{"n_layer": 16, "d_model": 64, "n_head": 2, "n_kv_head": 2, "head_dim": 32, "d_mlp": 128, "vocab_size": 699, "activation": "swiglu", "norm": "rmsnorm", "norm_place": "pre", "norm_eps": 1e-05, "positions": "rope", "rope_base": 10000.0, "rope_fraction": 1.0, "qk_norm": false, "attn_scale": 0.177, "bias": "none", "tie_embeddings": true, "parallel_block": false, "init": "normal", "init_std_qkv": 0.0625, "init_std_o": 0.0, "init_std_up": 0.0625, "init_std_down": 0.0, "optimizer": "muon", "lr": 0.00381, "beta1": 0.95, "weight_decay": 0.14, "lr_head": 0.00833, "grad_clip": 1.0, "warmup_steps": 200, "schedule": "cos", "final_lr_fraction": 0.1, "batch_tokens": 16384, "seq_len": 1024, "doc_mask": false, "train_tokens": 87440000, "steps": 5337, "dataset": "wikipedia_en"}
Each number is 128 + 24 x the weight over its row's rms, rounded and kept within 0 to 255. Layers, rows and columns count from 0. Numbers have three digits each. The size before them is the row's rms in percent of the matrix's.

# layer 7 MLP down (transposed), 128x64, rms 0.121, rows 90-127, columns 0-31
108:087086109142133139161159141117116141096077133157112133149113160130147129120107100121093142085157
099:161165084127147166148128117130110126087123154144140124111103166133128129083136147093116129114133
099:166129117132105162152132088121129136136124070122140184133128142142121125148156102131126089128129
103:134127104145102113105160150112147118158139094134170095138148137129118102122136101094153156160117
103:104101099127138188106134167107136123113145145127095121140137099121098099153153106114128138093129
082:126112095104117149112078097163090130142112075149104146128114114116117119093108174175114095141142
103:170147133129131124082113128132110122182132125110186096130136129124124117158099097140175135113131
099:138141097150137129095110140061100093159163133192119123147096130176134143157104137117138138155136
096:126137129114130133118160110106096119132127128151126104151140157121158111123139158104153124122074
104:082153138108145127124119130103094105128135069136101135109142128118176136129142094098134110157219
102:183111124111123096131187105138124130106133132142122109076143118174093166132117132141160143132129
090:165159119119135120143130184142087135139150114142154129098122152159125139121075159102109116128117
115:167142091111097141108184136133144092166091118109131134153107094140130089133157128132106112114127
106:156051077115131129127118131103143098135098129135100123094126156085102141103115138126140114099141
113:149152106130121167117112150143113137143111108133139146097127149171112121132132142136095104108167
097:131153114117130138131134147121109126134098112080123118120114102133116131120134141141118163080121
100:089126161137137070110140129124146122135167136133118099145129117154116120112150092099107111135145
092:097146131082134161141114145108120154167142149165129131080112163132135128093123147121094128150142
104:168153102154126155096120130149155144139091138107106064111123117157148126110100174115144161150176
117:091146135129125115134146133174105156124166189145101055133117131133108129132129182140112127107087
096:160117104086112101140114113123095128098132156144147109108143130127146102172094110103101131100119
101:135122107129107163129138138118110136114135170117078137117154152114085135095119190175156091103156
094:087155136101113166125111080147100112076128133121144121118132114115147097087116166137144139136131
078:138124103170137114146135121165130173085103125156144134160108109133090120132118071126109149161116
114:138124124129161133139112137148129117096113071106111125096160155128077130157139150109133121113146
123:146127123173127108113173151104143174091137159157105114173149090134136106118132117088107152095147
095:148160092101125156150187135113112123130170112138111151112120120142137127108136099115139138096150
100:120097160158108101165156155131170138121143123098099179154109126125139114108118130122126145105115
114:125093158119136164109176090155066091149129133103155126108115107129134110123145087106125121166135
096:127112139144169155107148139107113163144109151167189128102153130099122140129145130135112085088133
106:157120093161119118127123114131115076091152138131134156158125157163130113141149112145099139117118
112:129163124133169146164150131144125151102145133123114144105141127176171144106128132119165191107099
102:154140091148113096129123126158137134080113148148133075139099159128154178104118148110102136138156
087:122147107141076158140156107135135109151115119120125105151154121133153108158088085093130126087102
095:080143174085128106125133114109131100118134153104152124159078176124166149137131100128139112113125
092:119108177123158123096112093086174128144173107144130115154111123147117146112069124143116112117119
091:114092097151125132174127176074066139142115092150148144113122143141133116080160165149165130100146
099:121156132126115116161085124154123114092141119131121124160142134144146139092113106123136090121155
# layer 7 MLP gate, 128x64, rms 0.137, rows 91-127, columns 0-31
103:144104119090125105156120165114166155113140154134129140106127125153159112161117168155124175155173
099:133112151136162098149151117148125167139153133109147139097162108108140158111075133096096122122114
095:104096127181131134124112152111131105083136092108173151133107157133100135108132122166117146133135
102:140109157133125094111153104160115166118105066162134134123114158163147148124113123116097107120088
086:119159127101111167124108129109160126124112148135110138093109130162169140122113149102129141170179
112:183155134149173115109113110135099129152150131141151106142136149095156121097077138117148098108103
094:118095134152120081159173134144150171106120139104127173129129121082101092178118163143186095129118
103:108093117135074118146113148187110127147131126157167091075102114115117135125121126151119152137108
111:134135125131149091099161160133140150171101172120124136139107134101125132137153157103150112078109
092:086152147122134119119075114141153149145127079180123131150156145148184140103109132125110142113137
086:164180139123192112114106173130128115102078122082092121150134097129123137109114091120125130127139
099:107131132117097143118171142096151115117114173129114109170147113143116124094113158155149145128121
107:136156133144145096099143139109120159123137114150124138147145113112149085118165145121152142108117
106:140148156113111136133109111130137155128138143123100093103110092108113119068123088112142120118090
093:123162176133092121137096131130135133158122114100136158154141123191155129163154083130119123114090
095:124132144147102120127100132094138110165104126118164180141065106156116087144143113150122153185132
093:140127185129170133128083146129118111099156129152131143137077071131134128109113128114092118132165
099:148151127101097104126133148114131110119111124116099133173158147157120124108108115144112125129107
110:120102095142168109153154137091118133150181149142106097129139113105135151120122102113110117071153
098:122138142102107143128124115153167129138148111113087123093105154144157150099141101112128143160120
110:188111113128128101152137172143154110113130149140119115109142153111144108131125156135148094126120
094:122103164191136128129150112154131142112113110141170104122145157144100147097129182116142106162116
082:165151107127083106125122120169156142133133113118121134127085116131125106138109109097130089157118
102:106132142118117108109154146081102144085133122104135087123087121099134143108116151160154107145116
127:126144135133093164124186122156124114113159137111098126108129145129112140105140140129114156104136
096:107143109085148146099095125126172093131154129102101105157149115101145142123091132115150127150125
104:109125117146140120151147138131113162153129154149111124111103112153192155131118108127104082134143
116:160159139100117108159144104164163139083157135116137149106100168102147101153127088149094107140152
104:125109118121125113129132137084109114100104131108086113107102110171135100078105133136122132146074
104:152145127150142116095143123114160155120122119112103117104122117114147085160091097104132099144110
108:130164125118144082135120127159090147102109136104103137145143121061157158127105146113153162114111
092:091125121161096154081132131170127113137126152146079119117103125145126109093133114142183137145128
089:130129131079106147120141131139146156116102132142087155132117132112126182126177092140122141162135
097:143117098147123134135112163109103152088131110106152139127120148140079135141142129193107093158125
097:166145147137130152069150095121153142155131117131096154122151136133087115161184114163135125147119
088:127138161080134111110126134121144116105080146130127118111122101123103164148097090096100154166115
108:136127090119137156145136126111148135143106130125066117132115091147137122131129123097119186121114
# layer 7 MLP up, 128x64, rms 0.13, rows 91-127, columns 0-31
109:088079135102160108144125170105133120137095145103084159119152127154134112126124124137105148134125
099:110139148115121143180101139129163084096131139153130161142142116125147119124113101139096159075107
104:167176127104106142086140097169111143109127165139076138123160113124141110140101140112127142116144
111:148154106139113115138149133124092138134133126106116091098136111093097165110171155117149157136108
087:141188162087113182096109114121127126136140109132106150078146152144180123089141128127145118145150
111:105114107117111134149116152133151158075083129096111148156113094156145123087169147138143098143125
096:086114170166111139192165118122131119121130124121113133116107104158136077146151124104124108151100
101:150138114162160113139134120144119121116089131150141145125106108134151128094180122184111148108152
104:109116147126125130125107156149109163135152118137120131106141143113096101148159156129155103099135
098:121086159133104121181122106134161136132139133148133164113120110136083131135156129145137087151149
092:185136110143149131130087144078120092098103129151104133153101135128100168124114098101113125145107
110:108137094149123145112163110137143122136106131147078151159105096149134089095123160173102135152105
105:155174160164122146115129141099082150140148103101102135146178127104112116100150104174149111131129
107:166095183101154157178114113123110105114138117147107113095103111139107142087149127147119096118135
096:104136133129125111142132115126143141092150150131186126117123117133083104127183126150112136113105
107:131117095126139111122148078103121121132120186181138137168138135111119174120117165137141108116121
098:134091129147141123149126139108093138109121143132123143147104124138102112111115125115128098169146
103:108106162126164108105106107121121113173148120146147166065102121101128120142135119140110090130137
111:101141129105118141123070127100143081110118098150133123159137149145119161166137148114162111159110
097:129116139131125110112155132141135101145120107055137112088113123126126125082184133119124151112109
106:130114123088153115147098155133120149154128084128146141153119116158112121098150115112160162107134
106:101143167120154134151099117120157151138112111133166160125162154123139168122139098096148123157110
079:089161133122130105136145137148093181144141128139117103136180126138081135121162135132114108129104
096:124088129130107106120100127093126122145092080130102144103127144133086098139141171127133169119156
123:163115134148123110107093150127115181092111141125137121132123111185131112161098152136100104122107
100:097131105133155131168137122156125131085105122114178137088128120123133123148103160129123141117132
104:149165147116145120088089122142122109120161117133139139120159120098111116137097153109130153103080
114:070127148153108149121137092106150097121138140134129077116111161152153105129119051152107105153169
093:108121135105130111124135132148099166122144149112110186122138149139149123146135146110144101099119
102:107103098124104152172114131136127138119143125139174117146108166135117146132145163140131141130144
105:103152160101144163168119135129144152111110139096154133118125130170140164097139125117159106145095
096:169163151086115133144129088090121161128112126124153106082157105088119113119151125127119149125137
089:114171132151156092113130173154137077126184128127146166133120135168109092122118117139128121118086
096:083087161130134149166163130097133072097133150094140157114089145127131110138119118098149105131163
098:089141127113113130095128105112104133098120122167147166094128110143120124114129145132158143126161
091:116099162124122147089150167169113174076109117105117129146152138126111127138112070153119127133170
100:142144075136125126138146102139106140138155129110159128157162107150184133116111152138144096080115